Weights of a small transformer language model.
Size: 15 layers, width 224, 4 heads of 64, MLP 896 tanh GELU, vocabulary 556, 9.74M parameters.
Architecture: LayerNorm before each block, learned positions, biases.
Training: a variant of Muon for these matrices, 309M tokens, 4709 steps.
Each number is 500 + 25 x the weight over its row's rms, rounded and kept within 0 to 999. Layers, rows and columns count from 0. Numbers have three digits each. The size before them is the row's rms in percent of the matrix's.

# o: layer 7 attention output (transposed), 256x224, rms 0.123, rows 74-104, columns 0-223
# v: layer 7 attention value, 256x224, rms 0.163, rows 75-105, columns 0-223
o74 108:530475459509463478495521472498479497522471524506495497463494500496480445456502497511471452483520509485493487487506479514487529488515508532552513493514497507502509484485454499476515472509482505497553523474497517545510502522492514465518520508537523490501571541466519529481496477510510495522490543499500509494472483502497529543475512497456526529504516489540520510464497509503500506519510459476498510456501511468534514500478511529474496506480467499489516504502504449522545510549470515496540484499537465490523492457495529473510479491546529485474484399530500527482516512491497505543490512459472507475550507529468501542468510530534467522501499470477552491500497502493463461456544
v75 110:544477521485490464490477494519466538511506469540530551524531506457462472467512472473515464508502535477479490502476504501471470513514521513535495503511531478494486502515531509544513462497539520532497479512472509509491496460502500484518462512531520471489513518503495532491499450552478465505490511461476473518514526482505500523506474507453479509527456489527500519476491474506458474504487487510491506447495520490510503498500494521528523475503469532506536532544492532472547497532536478538484474453508481464498521505531547476463471539441491495484471495539497489511514499545493442502546563514468526473493507473520466497437503517515494474483503530497489496522477501508475515534503
o75 109:529512498516551490498518522508464486482519554474494512507500494542514520501476473495487522493483490513462480509562452550522503511509501502508469480494490475486496449530434471530499508483468506501485485518522486496467495470469527491475493486485524494503476476507533514461505508474485554523514484515505501507497513446524463497492529458505520467512491512530543493496458439472471481521526461474515552519528509562467499489570499478530490547520539492493505469475457474532517527481483528495476518492572512518463500503521475498492498522491547501523466547529515488499517480497492523514485472487521482494492505506508503488474508551475487516471485466460496502529532518504518468501498
v76 099:460468542526499512526465478521521475459487473469563499468485490521498485526462476529478501487485524515499520484510520529565467552479477524551536519495454513484521520460482477511526529522487466512494533502489405536487514518467520481483511498507516481497439463510461519507542493479495511468504498477483517477502521523469514485505514495496515497500502508546537516525495496526522484472506478464489539528466477517501512512479475475521515517513513530478474482513469492527537522532496506506463502514516532460510533473472489471481545462484488508447487509514494474501488533537511533480454508518499500550527479519449524485508497498458527496531466481527493490512511502499487502491486
o76 101:442524493475517479496460494463498485492489529518474497483505525473559491509519495481517507519505487492516504461498483504484482444436511508485507542486499536503490548514535528515528483444496503497488462525506503478548466505501477480509531482562488494537530502466465473535484515520493484485514466508521486529505479502480486524496540530535521536492536518482467526501518521457501524511528472502508508466519529503505490524451475463493509519482465492521522458493502495477453527514498529532500438499500515501440511530573502507507440472488517521491478486477515534449492503488455472504505542512534526482499504481519528512482475513536536496536519512467492485513502515514493501469516
v77 102:526500523465461456522500515494512513489472459544493543548488536519512493497496507499501518476479442522484499532542498528496549447513468497526520494508491516487538502496532516513480476505482478502460489511487479479482522508526462496536495513470564497535488512501487486483441503484510519479520523480541480492518498499472504472548519460484505485515536517533486462533499515477467522505523478472483485473504453479505522513478511515526474516477492497485505507523524488546494508450466487457485502437466478471516518484443537493495497511567509466503513522477525517511519498530510469480531515484504533484536527477526500501474534517505492527484512498496515487429496490467460506533548
o77 110:579498499507469487548479514443527484502478501495535492504478493535490506527452440506493518506504496498509483492503464459457552510484509484561507549522492512489478480473489508504514518515513523512477498497502546505484455520519477487511479463452498470464489568455485510485524491467531509495519462465487510447475486515449491516528509504479467501491528486481505467488519499511480498504490528507489506505503487518474483514504464492508495522506551500526487520496487513534517493498529487500500560489478515513433523495488528482467490488520531480489489517495509539500526440537487538510509475526497545464461492505517486444508543524486523510519511498498569506484513507499551495510501
v78 088:519513484542493520504484499513477509500538503474461493433437483467509449520457498488514475510501520492499513457496546487477439558508492524493508489498454483525488502462515505536515547522486532529492494483509481492511513541467559507518500538484480488500489489479533468475530526478506488486520542483506487522502472505478529488477480483467473525503499501535479459494491483480438501513497481515503472482493473542515483505549474495473490481568480514491495509520531487540494538529570473527506471493473508488503496516496522508471505493535524534514519536508495470445534493500447480529520484512500560472506533508537478501507519491500476509505507465474514505519482499537500470489503
o78 092:519541478475503487503530473513487489539468579483487500518503510546524460538537526509511497475502525482481499490514530509538540499439480479531457477506504494515525485467498479468572565509506486493511462481520486489495515482480498456506511518508476485484537488496533525471490475514527522526496519538524494471483456466491490527436494494474537516499517508481469469510490518520486472507522552492503512490462516500510484489484490503524523539518471497514531518559513531497488510516478510480443468507535528495470494519521474494507484478501524480470531507495482521486484473512502522496493518491439520502511473489513508444498466505523520451497532493519462491470525473437479528491510
v79 112:484481514514494475499542561497505524499528453528502482504493519473512514538509472496478480442458499505474472471524539550483514484490452492503505496485503504479502532535477473471501492528486501495429489496492499556519513514510496512499493465534523498472542544500499484530503505548513510486509488477537492491457525492490525494502482493471510495491498464503488516497534507512512537481479491533477506484527519490505480533498485444456504503495511465495486494489517512469486559522474517504486500535486488521471529477469476502454555543571479512484518538535457508470544471526540471496464501505516510499514485501450466483478491504509486477459475475549518511517511430516519521522516
o79 109:545522522523520555504523481492515477473503553509497481517476443514469503512457504506540466563492509522527530530492513477439480503503523479507484469515462489547480473475551501535481476523531510516529518512515468462511510513487541525499485509475455513560479495500496504469496514448500527481464448485490534512463484496504482517491529500468499504482542509484499505491465545475507495486486533525517498494500483545534487480518463504491479495522514485511516478492502477510475531530511494507501489481473528479512447528532509486498490483496494477506461503484515519512462498500515503494437480559530553494534523510458473503485493450505484461490481524496456500491506495548483491530540
v80 102:504477512496470545535480495520463546497487517479501536517496502483519493475483540498473530543520485481479546539472474486512459464489494499483465513532463461516453506517526489544496540463497506445462478507533493522464547509513510462501513523477527500498557461457510502512519502493487489519536520563531538490491477533502520501504484480473501499512495499493488492504459452468476477511526487491536507501472491527502516499541539461497497495512506528539515496519494524513457510492463450499480511481505485479504510478491499494503457455496492493446529482522520519486525489527472480509516508539510443515497507503514479488514500536478472536521519491502517471480519507577440510499461
o80 099:481545481518541468497507458538481506509488476517498500485486483513512489515456502492473510495489507507569484473496502525526500497489486521517544510494500505477522519485497529509538515503489498469499493478409487538529504528481489528456499479540550498437474499531466497480518490495558525495492512487523495521478511553508493477468508535525530485511454472478497537517513513511532504492448513466510481491508515459494513497505451487541516519477491473497539506521507489492529498542500508505464493501496502460431490552524493510483481486507448469501570518528468522539476517467483467453500512487493509488490457479539526502489523524491479508486480504550489482499514489472539504520498
v81 103:487504485533496501485475473517468478538483517502466509477458529495568507527512523512507484478510466507516472476514505476494504472486499482520471496502517495529469454468460491527541501544490463526476441436528526545491526475497506456488465541504480519491500481481507502482483549521500456546500530514512498492477478514506517524466515503531525517513483471488472513508491506527495469465520492480480496472536494508474487483495560494508493509470530500468509491510489506431547513520511495492491468514489528487510503506530495526471494526502446508507473496522456513531544457490480493508508473484514535529564534494526453508499484447511547508508543502497540504454537503523522501522498
o81 101:501531522489461471515488551478493471518477491525515511492484492529480553487505486528494527533488517504468518503493533498482493531487513487453469475504491483496538505505508459539520526477576466456576476496470474479498489496506467470480528550500512506473485475490492518484489523537494526485497478514464494523546492450533484519479483499474486478525524535506532506543480500466500503527490535463551487522482468493532468487511517504469455487506477529525500520452499525539507514515472489483526519488479502500499518561494487471518537451460502464503513511474515496516507490481504515484488487465472509556503480481472563502499448543516500501525525501473470493507484516506529461513491
v82 108:496541475521443487496490502472536480506492492505504505505499502469552528488467527553507481503476484529532518498505483501501484477504487477508498475526503501504514467511492529520525526485507502487518463479489544447507513488469552488487489468468492464482536483517540466535516464475528533478519466516520558464502500527494496473462498519501572549480495485508499517503481538463457509529518489485522495485494495491479491460430485543484464522483490513491477519534495482489491537520537487501526464521508543501478500438528476472479484492559479497493534520500511528493489477449482507486496464503518503534519497489515467510488490497469467506460480506501547528521485492494553508558517
o82 104:452517546473502503524509511517485506531484482504501486502511494473462508524495520467467483489534586482507489487471506480507508534505549505476474502519500503485484486486491478529506466484544536484544505526481461536512544504476505473491536516493482506503467491511507492453489534533469467501491542507512461481472496538463538537519480545470472537481486462481458478493472487522509494507527495505511507503451510532494504500522496449514491477509539508481487531508497521488481528504491448462514495516541553497531490510478534477502496477528471453536503503552512504503470488491511552442517502499464533515479479516490508476565531521468512481519487517502497447509502476525503473465508
v83 106:495518480534497517480483498495553466512502506490487485469494535508485504530491483492520490463491517449511485478537541502476529531516497490554488526446482498517494455521502507521569508486515500528513479445534470464517527521533508513485488476487483518545510491508500490453537486509520541500471494513513518506475530485487504511464507526525517520462483525523499485502495510458548515503505522499490493480476476545513496484531458491489506470455493500490529467501501503478516498494537521489494503478521519536561493501482524536510517522480541447505455529471499467541502495463534499462451477538472506446487507509481488521478553477478543465451494508502460494482531540509518465485475
o83 105:517453485488493525485521495540483468504482481487482534478537440491491488503478520529551485507485502501456518513507487550538537530485525481433491530523508543513526487522486524447479477515527488474478509481485509501492484492529540491514483534501505485527526524527534491516505500522483485485487523506498467461489471493457501551524505482513545491514550459475527501527507498545475473509458516496497516487485478543527454521521491514488498524501505524501544535455498529509497487506484476485523472504532466509478510499490508484521528500480514532477489421478457482475524512519506525517525516519461523523521499471452449486468476526517514482487514531492474508537513461499472439510481
v84 109:463494518516503528519474527479484488460487484529537572485519502534493503506463517508466523500525487476465504522500472476520534492505530502496491502456488478479518489510521475491527546479516508459483484487527486536526464445489504487483523495560517523497483539476484504543479491445527493512501511533507448555492496557491493494530484492484511541476505482500532500478475464480494481466513451543516554567510516527524503512507516507559514500506496505497486469491488491518539501492531471485540487476468514524533491475433529474485496474483498462513518520513468449475464513508481500481493500529513483516492481534544494489471517536498538532464503460479502491479487509479493503510508
o84 109:505432480510527489489501486474467513499487513512508517516518484490553526487468472532497499457530533539501527497504502523490485478482490485495523470468487487527517502472468478491532522503538540510508447503501543513493548485530510470531484501488543457499506468459489510493509435467477482502493503494502481498503500522455507469487508532522513519550477501460533509449502509492499482450421492508480466497510465532453530534519508495508507474489483461510466520519526474514493506502499553480498525507513483517486471490550538525496481479473529481525498499518491581499539508490523481475509516459494498495533516477532492490513554491547501513508514529491486516536512524516466466473513
v85 100:522471517539477477480555527455442467495477501531526514514497511491478464541514480509468506395474499491469515503488488477494482482493499494502514499494496484475492507463513501502509498503457486487513484514511508508533497476482521518504524469484497519516533509541489464479484528465533561524506524459490480467476488515497548477510493490526456493521509516516477478510483514494504510543510502487517523518540489463522495528494498497475463514483531516481545484506528472477491484497527541481498482512505510542460514500459516451478551514461514484504524459492510521508500531536555499473429472495523521476516482485492544501535489482532463499520495555539496492520460530534493497517501
o85 101:497541506517489541515494533480561456505505518452484512463492480515499511484505494514526513517520481493528486482520476545444506519506531499514457505469484521519484489485532497474523503501518506485471541458528508491521507516514505518502462448488470475539487531517517517478496463486445483516488524492525474474564504505527479498533505472495501497478487483506492536513510508501498502497529502491519452516508477495484538462476455496496493544516474449484457516502494482490559480477487509491518500552465564516472497522512535550561500534492506500533479478499490491519488447494489494527502479548502493473487506471526503501532472498514505505465454517503537443488522475516499489436523
v86 128:459510537470511496521533527494473517512503515478506494538479502501500511507526477530527447507545531487482495535492503508519560547472461494538476507484567477517481522499494464503523516540508497450540489487534521511493521484520486468498464456497511511491506460515468497479512543494513532458509512501467519470489488520493518482526474509494471478500491465515502517454506400517548489507468512535451499479483496446477525506515506513518518542494535456516515466508485472470501516536456509546477517468517530479503498548511524500508483514502450513518489536500477484489523487535484515503514520483484509507538487472503493502489451486504520475471518494522479519476490463517465473504522
o86 118:481490561510502500556491459469525491496522533527530496502486475505481489483497505539528508528487462476509499517532473544524497478518512449538480510496472527499472470541539527522519482507515514501523524486507484467523477540456468503502494545502495490478470474466477519521505477507503462501472488493483470574503486469477469472467508476508498452476516492492513515522548477473525518524494487473531524510510508511487483516504513514490487451483511496511488480513503505493483492477522516497509530481497464488547494510527484472492510558481498519543497504464468495477491554505484478487464432480512485521554564539524504496525520495566462502487505502484501494489510532436530470503479
v87 113:501548529525494488540506495507493498478469507472495478529499484483487491472496489519503471508468499493547538471487477534483530508497491494468530529505496533504497492450513507511494493489492506522518457468506501486492525500433518481504526437456523467486528523530465469462517509515495520474498510482500521515494556497489518469488555481504483522493490479531503490529486470499490490543465553489497508454461511525500481487469518503494515526475451520468520514496522486498492508482527474512512509488547506449497512499497503476511538521475502492478510545467484490558530509492497514488515514532532526505581544522466510514536519439502496477544524461437535490474515520478505478450500
o87 115:520487522507485513512504519511504481523547491543530500451496528467539490500510535537505542498519518501521484477461486510550503506470495524476469537500479473506485501500479536498516505474464537514516495514544491490524493508478486485478502523515517495528482478515497519504464523549517531514469471483489476489512450532514454517539482489499493507458504515476502469525530561486492518550509494487522486488527549529533500447485495471536502506499475495526522486486496587490465485511464471488481509511493493465459470506482452500505509498504538515473471469511442529528493512498485509519503486474447498472516453493539511451534491511451468509507514487503523470467462493485492543543484
v88 101:514520497483483483527474438545510468507540492463479483491539540507517518464486527503476519515479550499507479454480496480499527502495520471512482477452484503479469513510482466530511509517475539484488482479495498527447498511509477482553518512506492496528503458510533563490519513483507515570467530556533501542507506506453513522492508491526520525496493460489515504525488494491500549443536529529515485507481496523484526521510507491460504539498505483513471494517498552501481535496451504528522473540491485499533515537529508471485470499486465446489483508466492511519529532513472476485489527514437508517498496489471471483503552520504470486490470518512525502483502500435487503498479
o88 101:485478492515562503473508494508436522491528510511497508498523495456484519514522496485487444518485451503512504529486516522524488518501485497463489502537516518494518472531485544513549492487511429477529502529486536477487518503525499480484489505511506514494497551528431522515544496493531468478518515467506460477500503469527483487500525500507504475537525531532495509524480490477493474458517473458502492456491495531519475517474532517471490506516503513525501489499497488552500469516518485478488489428497509522523490463459474496488501505490484451488535514474507496508529520510489510497456490512508529458481476504509512483504505491522477513574508475500460503531541536601473494510485
v89 103:538492512556514483518536489495508499461493503492456492515478531504471497512496484452474485502525539473467532464525495527501511507480525486536476535504546491484477523517502503519469483479487493510483485515537499584493538487465496445505501502517499529495531538517467540441506492501492517496494489507470537509506529522480508470527518491542517476498512460481464510481461471500507537518543525474526461516489534510536493549487479488492471522500483515436473538495500483482479479492499510557453510494487527502479436480516493528507536514485503495490510521443472480513508507547483487490512515534479485453500496534508486521535478493475464441470494522478479499527506491522535499508497
o89 101:515484533493519488509509450520504483510517496507502470503464471511487541472489510504531522463477530495506489519524521521495482521465506508494464504525500527496521513519558520482464536523455520495454527515512524442494504477461477495489468473548483476486478464505518486509530509498471463534510480468505518491500523516539488573482552515519496476500516500501459469551485500459471475517476544486513509461541515524524481480521507478503540554500527481496503502491489560484521513484508563487495517498488481495475457485485525508490529487465503497535516503485524547522535478515503490507477521507494479462501522474461490470492458457513481540491461499550462513522464469462500530501494
v90 122:514526493491543513509469523486486468486506509528540483507524493571488498502482493507507472549509511525462520517494454497480548484501479497451532475530539483510473490471506445476489491465484497458468484489513529505517521527474517500472511477546507488483513530508483498539499500478477501485543530490434515461521515499540514495524468466472507498514480501493511516489476478493508473516479534499534495522536512498498510482480469468487505455471532532489507483488486460464502547462543520562532525515499498555464526529499480488487474476489482507477497511519500454513458493481526540471474478515518498488460500540506549533474478481543487531512494475500491455465513537518539521485498
o90 115:468564499500541515480494497507489507489486490518491506515454462505461525497537508523523526474514490511520491535463497514556465473505479460496498485480506466493540522496501521464515518513474564586486480522513521509518518546530481494466573518518484490529489503499515496477516497485529515519445478507470505547511481496504492501527471540483447554466471480507502510474533545532508490477520487501491462510490441482495488515476543517492492479495499470528492503496522497463528504502459489491515546492482493494521490496514514525472502500506456477515451514491467497493489492476486501523536505459489475523528545508557442506503516520497494505466526493477463506492505467468493500472500
v91 112:504554484509483486498533511478464448483517559546536453494488518507516502472476494479534511492513505493520505476462520481480491515501492479509505529450501548503501478510495508516489533497516516492492498542513531488527485498472519480484482488495499480567506566503483467493480499517443529491483552495491478522524524490504506489461441477505512518468515436498459505515451520520540494519482469473458462482521475512494542479486538485472548504459496509495490515525510505508533505508523528514495497467497466490512489485523516525512490488490478498488444512444549513537521522503501523487493504503478535526476529475506472484504484492508542464519514574494522536452520503508481486486525
o91 112:484521547469484475511475473446485498492515458510507532471492482486481503475512557534481474526469496511475482494482510466520537561558533514449496460515495500469554510463516486469493542504534517465508506483496473469483498477444486470526479460467523512514509521529520525542507504508501493509516518515483497483485425516466488468530504515532488475494465516505509468503505493509478496500508495491514506472530524537496489461529507513509458520513503513473488507468503517491481505487486513518473524504533498522449537504456487517539511494530543504514489522523462493487521493478505525528510509509540530449570504529493487533530502512536455476463487497500514539507520527459491495496461
v92 094:469486465527500476523474467556508493437513490488492541510501528542471465513444507503492510546508532558473505501524539503487463542494505476496519495471514481492517526514486478523476533453503506491477518550470526543503478514504525495595510502518507489527511457491528488527493483528534500499503508483533476511493502503494528509510483479482500487513507514550492466458481519495491446524532512506541487520509501469483495491516474486489515437522480503488471533510505511499487552492499496502455493500488497492500523459485519510459486481466459501473485473474506468454486520499473481492488511515562525524471503491543516477507499493515540467471495525526515497427495522508517506473496
o92 099:529509447513536478497521508474480467514483519483500505509496466506463528524542486513494526472482520509513534522492483449559487477528534516518500463511523475488508528475519485487485528470495514493445542484462499505481553520503463486516501487493494450511510519482441521497502548512521512514483507531457479473492510518462452465473508514512472503491483519482508527492449491524475484481490494521514528493492491512459537504496480495478495533508527504524518468526479454507439492515508520531482504517503474559484473521531470527476499484526540455552515502469498521508520499542527499529471491493490518467492467472501485529484517493527538465492546470538478491552549522522493465510489
v93 110:495506532486533507464507473525472512498568525501548498511475475536488476480519502496529499515474499528500511502475467495537528525528523510539487540513481541558532479478464473474488463522480502472488449527479522495476506492545538465500499460504508495487478496507514492540488492532495473482535490519549462511497453518488475462500510492465494510527427515516545536481481472459510486485497516534497543490494456475466494468551509502532490475479492507536548501473534492503515522484488507468514494506515506513524505513474519504534504493512445524500494541489524446522455453504498494484494508481483503519518538459483469484488538537476486515487482502486544497498547487483485500498483
o93 103:504516536515492510484490494504533519498473515548496470533493510497510525498520511492456461485539522472546529483489462532514465484471496508552521483496524481485507519529465521504509485462471521477565510506469506533463497499476491488513493549483491502485516511480487494492514502506485534518465535485505491486478424523486503548534507469488539475490504505498566483502506498520476488472491498514459498515466514455502491550511513452466477505540514457515529462465504445535480511465538496478500499543495513476497499497487460508512464534499547507515490477498464540461491536492494546540473485466528507499500467556505518500470528517475523528498495472483490554466489513518490486489497
v94 117:472509534546479534552492492519517529479498456482468495545506509522529475499490542516467495518471511503508503504520491501503522500502500499530499465477479541503495457537454469478536480517511467499495510481446494515494510478433482485497470507489522504438490466505489483470526503486528523479470481482496529507479516500487504468488485512535479516491499501476479477479465522496546504488543512520493521483453516486477486490497549503520483546498511495485477519484539520453499493520541503521510518516544542458529554438477487492551557492514538522554463505525502509474488522496512479493471491483487517553532526521503499454477496494485474497475520535483493464479541468482522498489471
o94 109:488467489457491484518509531506501460512522523492512518536496466503466526496509529483465496519528515494502543504461477477441462503512521487514475538494518495529522533502511553534499498470491521499518469521492509462529473450547535502460496537517493519514499500487456523503485534533500434496478542506517465526519515477457494497516513504459540494529507507526514505512506509460463512501478467484481520505521535523526498515509491521497491482496489501461497486458476509474492492564485486499526534506448506497501491534557500490522469455496527485518486481490486539479493498548482504482498479537474511536515451491459461508508474512493528500549539438504541530467461500476471504505491
v95 105:537494478443495485504455471492495488522525513454521526500514508506566536468511485492506540481483501553512479488473509552530520528492478505510458500513508522481475528534508530509492450514523468529490515459449508473493527503520485503495482544478512510480501508520492483515540449505522457506498455518442506480514499499516516474470473534538480491530530538473493506528446519491464518481563486498464502535509479445481547498500523496511500490497499444486456498525457519493462481487515534529489487520518530460509473489527518534501474476489519522541471491507486477482506509480493511509514544508507511542515504458520491486500464513514480524485506512495495516485542457470500527523505
o95 101:480528539494496505505496503556524470505519472496472513505515490504477466477492475507513471505469457501468488514501536464468490519558468506513525492507522490510500507531492486530495474509502510447501487530470501532488453531528502511484467548449460512513493497514480463486511525509511502513522472516482489562496519485471479443530512467499520512531484506532458499509534475465529516504497479515499506477443533471498476502482505521472469545508545508556487467493438457538478537507546509507503490505513500488551538470491501492516480471509472508537503547530534564508528466526500522515502510488515501494469494496487526477511511536468494487529515466527474507525474479476480488465459
v96 106:566508543519503527444507497512523501487515530510494482494516546548488504547466518507515524502547514500518506484512503508510518495487501498511455505488500484516486484488501486460481495529474475490462505482472471499457479508534491535513505503566496521478476480515479463582545498492474472461473530492510501504540505503531476512539520489535466524478475530496561469504511552499443513440515498481515509535496535456524511498514495481451510493513500508492463527473534484436515480466517471481512499455497467475506546514479502471509498509530480479462515514491502513472507511488477478490497470493530550507531516507489504493503530499486508519497488519515506518492479482487467503439537
o96 102:504513453529499480523497523515476469554493539502524477511520509448469514470507472474456526523470490477502497512516472498508490493536470459495518495529492499525537465503464539491518509475473470520517497505478538508498503514489511482461521480485460495521507454437480544547541493516500481509518486553516483565486512513505505535502524497482498478487567427493518488446481510496523460509522511508491471498512508447493468506483514548508496535525490472518495480513532484479485521572483478505515491500471501536499499477460488501477510491548522467502478471467498517498503519484523479491512475503511518478477508516506470547521491546491499489470537513503475529478489496524516495564505
v97 109:505475534466526511510469528480472508446550508492517503477507516517478513528549499474484493476489502505479479496492512508492487510498450469514512502535486490514515516516501558503489510496478498456490494456463498505457497490528500564499483545556502514530526491491446467507499521489484493501478497498466523496549475518500523529471464461496468464516482531453521524522500493508475474519479516477538529525518485505519485528494461472483482516503476512526541488465490439501495472514503529526529489492458496527514516513514528535466523499496512505494567486503485537509490477497482501518478501527499451525480540544488523507519519503479511551467440536474512495464491507541487562539500
o97 105:493526507508532515544523465550549479501472557461563509541472469534511532502508524524488493488504478500545521514508476508503512469524487513502486453486504514493521480479518461486515472504505489524515519494525524483531496528486490502519523478512489494498485511486511503509531479527475529485515493523507491487454500486519516496516509475501506491545458433522478491476491484501529487504505462523479478565458510460497461491460516506464517475493507432553510527555505485521484545496521482525499486486501448453475526482496496526505544471537445474461494480538511512510491469485484491508509527497512485525496478474449486505479507531534452519472469500528497495553476472492499490508518
v98 100:523478511552511488485500513527526529463472533462476493495534517489474444463478480509497499512528486516481560509511544526491533489482528463521500501479538540460485544481530499475508449503533491495498490509464515523464484504505507545552502509536513519507521522471461497461529488485477533479472532482511493506508457495486497556511489486496483466497462535484499518460471508447526532478528468495524473471536504458498478517501520485493501503517487513458517541505568440499500523508486534523479509509476478508463529499500476492446520562522481520470497531483455502527509529499506499465499501523516499487504491489521471504514486457499487492527491486487482521513447457506502518494517
o98 098:494489479496501469543500553524530469531499497473523477500461523503486508503515515513510495512478514498487468526499484526499454484516502512538474531492517479551497481498552526464457532453476473521470502500519510524505551534464499534501492502492479503462492508537532509559477494480487484510502517496503537542493503501527521525480485451445510452479519503504535503487504477466490514501521539498491480473460467505504504472544506482519524525516571507517496512496502497503483533488524478500509521474486450505487445503498511547521502450477477508539446547493496500528500498508510517519482490521485509451485511498468416471479477508535474518461522509488482501522501516514535478517446
v99 111:495500488443486508522483489480521479513487506501525518501469516533524497477500485445540518546532468465496489490491518507481466460467464475523473514472511518548511476504523540538523473502492497491517474521497469513531503458560483525495455491526544524503511529506477494540507535505498533524512544477519473497477464538492502520519542506485474513473489511523491518517526508509509477502522459461511479470547456522490539514455472546499503499468511480523439490491489493450511492489471493508506544493499519482512490499495535476505515485432451499503498521515483512497478502521495496516514501461526516516526557528481489538480549488442466550471478492506498499496475461509480492527491
o99 107:486506573510502486509491455500491487489476441508534512498523531520487515495448504561479514498501486495517474481522469503507500500498503470539500502502510502524500461506451509499527484485517479480546494532485520427509533495474495501510455528516502504518487496499516489481520479513527481457536548499437491544492515457476482505467496518502540473526463507520491511474515489499552499478501542452534474452490515497492560510506508547511458500509527468547494495490545509514543536481518471510484495503473522509499495484485485505464508508501533486483497509539489444502477502471508517485469485498489511448489506480509500521461486563504557508483475510497526517518464504480521495496553
v100 099:511479542506530466471500474486525477487462481464507524517514513487484516476450459473531506464493510506479485493509515474522503505506522529453530556500526482508522502481490498467556502491522443490470519519476480509533518516501454517520527501509515484506540521494484484482492489508521513473522463475490480543454478441521507483514515528510569506480478486495528477515484474546486500521516498533519475484524503485539535491454465521458488480473531497463530544505522508477528520498494535505492514510482532498453491519456458483519483496484511492530530471517455497505538497500463539466493483528475558499521510489503491504482484479501550537471535506456466499483538480479533524480496
o100 098:544540516481484454523523521449447491524489461527493524516510507518524505477507523469551535547486497500483497533493493463480452508507454497467451492552533500511530510490506488498474491507500502510494494476552540508493499526520517499516455532527500474579477499490533470525504495500486523503518522518498486508535491519480509513516535514474481495475518489485448491462489524466528488498500541537504516455566461484478505509485492483557487489484502511489471527498495503530478501467517466509512532524464495503521475555560504487465475520484473514481482479518484496480490453561506498477499493494500470481456516499520516473500530532472452478497504490483458522492505511503484520506493
v101 110:522489478504524520546500504448489493450515489503518485519513508519507487493550493482508547507524500464491476503482476524566515541502544485499493476482490493513494428522501474480477451451552504455492491491523471514534516486458493476482470523492488488522500504514525517491488533483498490512530495497505494468531491511512487495490518498436522519505479504479550502520480462504524492519465496547477473519491534514506508518463509473526538496569500469497541504496524516463482473538487504526513490532514542467495472501543494524482497482454491510521512530491485479457502519479490488508522502497480503557430482521505500500441508489489487467526488501475446484516511497549520496466459
o101 110:474472483469482525440525484525493504479441496534453491504489529466471523490518535500541498519477506512473545453495479481473499462489501515526541496509532496511526496471473500512545530532489511520521504492469522490471525499529540501472463522559509521490509443521526498509529462466474514526492523495521497562482504524496498504513473533539483497472472542528480469524518496484517475478520494500488527494516511531485510532519533522499452506486437530478488516514495465520507519499466515473498531475502425452478456516510503481508519500478509512465473484486485514505519505512496495518445490491534518534532532480503516485500491525503489542467469485492510526511535488460465513473535
v102 099:523499519489514467530514501507477479536501514523464490511542507545494548502535532502513452469514502513501516507503497464494500463535487504504502485516514514504498498477480500529503495500493529535456530502563495499539474524510485497509492490477483513509493483507479502518514512539436505458476483536498514506524495466476492513463476515486516466505468479506477496472487501478550468503459486474498450559518519492469507531513499492499469513491510504502523428474475473541546526506491509457522515518481466493482477520509544448501503476508497508553517503469510487508530528483503555493499504499482512479510493513585492511510485441561577500514504482511519480499545493484481507457467
o102 092:470478516503481488487482528488502532499500522541505544494480542497535518525501481500477488509506469495516504502502531511518509522523502483469523509540509484534553526485514512474465537511506487511472485506489496495477516489504471519501497527545469484464468493523493533471510491554505536488484461512496514435501457536479501494536556442541493475467499496528524459496514506546496524485512510478504548516470481537471462503466504519485507442475462542483466529502499513464490506461509578522468522476455529515526526503504463528488439524476446472458501541464494500502493503490550464457518493501505478513499529502464493519491497497494507483478511520520489496494495521492527488520476
v103 113:498511528461488491540507445474507512477474494484509507464535537496496501524482500498497515505489507490512483469471470498504496503518547509513494504478491500471480520472507479517506514475472443455503537494511464513520566476493505458510508483509493478499525483511508518491495482472485532502524473474538476543524556532492535474482523516494505518504519496469509501501472495453490518480528533498516490489489489548515515510508490505527527485499506523512461477496500517512477513439533466519516519549485501509482461505467445487499497489517478544488522557459481461509502478499457519449479542524520540552523464560500426490530508486504468548491527489485525490505465511514511554486466
o103 116:522513522529550500466516475501497522466515481510493500472483510463524494526502506490493543530518487515507503488530542452550483495523423500510488481512533522530475524491515512492520522511510519524498483497480488488510496536488511507522454536524485500515551519528430519525486557474477489512526514498454494524501488523484500486534477516526511533541476508522510490506497522482484502519446531484508489448486506473503474504467517486495481547513478490481520526498459526501516550497477477419529495499497496507488451542538483488509447499481464434503464466496455550520520508504477512485470490480479509492500493514539490462449533496492512506536506531501476482492483495478480483499525
v104 110:486529511549470447528485472501466515518466478474504484514498507532523520468504500551494505482481489500492506513488521508483495528513455526503460480483472521507499508511518496558488499488459509496501480516514497492486538525514542517513523474486484495514477480497489540479552506519482479487518528532500496466492493525462493446492487495514533522464521470547496484497480505493523493534508496511488458494519473530512465468534531491456529495487466453490523490459509522459505525535474492571458528497545537478539526514476465510536487531551472498462502480471553557535505494482541481530493543458482481505503530482471506451510470491497502509469519492505501516482504522465500480536487
o104 105:485496502456495453481519491524505499513498546555478505474524496479501533494455513524541536494501513498508490501481481482510500525510487491494495502487480496501502479534478573551518578521501465475520550491461460502511472496489430472511527480529474492503489524492471490533484501497515559503496486486481516500505467444465463578504471498509545468528511528478477537498502456517471477522521512474481502505477500505487487505497463527482541478498531465489492486486492541480479496472527466499510498500512508510498530512464471518527462495480488512529500450487500512481453512486502477503487492557491520515543461519535487532555517502485505491526499465528520510493514509495533485517470
v105 119:509545496517505496494507500499487467491482510485484497549501527543437499515510457489586519491500498493499528481570494520525431491450501475473519483515492482549480469541463498509554476528515466545525454508492481506496503511531501528514489506535498472490476545511452461504460501505486478457550549484480508497509516492480497471474513481466485528510530481514446521505505528511498489549532493485487513472516509495460484483485463438509474537532508481496507499519510484445480534517506518520500540485502488545480523526490502466501496491497486514520490490540503516537497498522477477504510517495512478483530507526482481454522510506476498491504468518516501486493527511525505513457459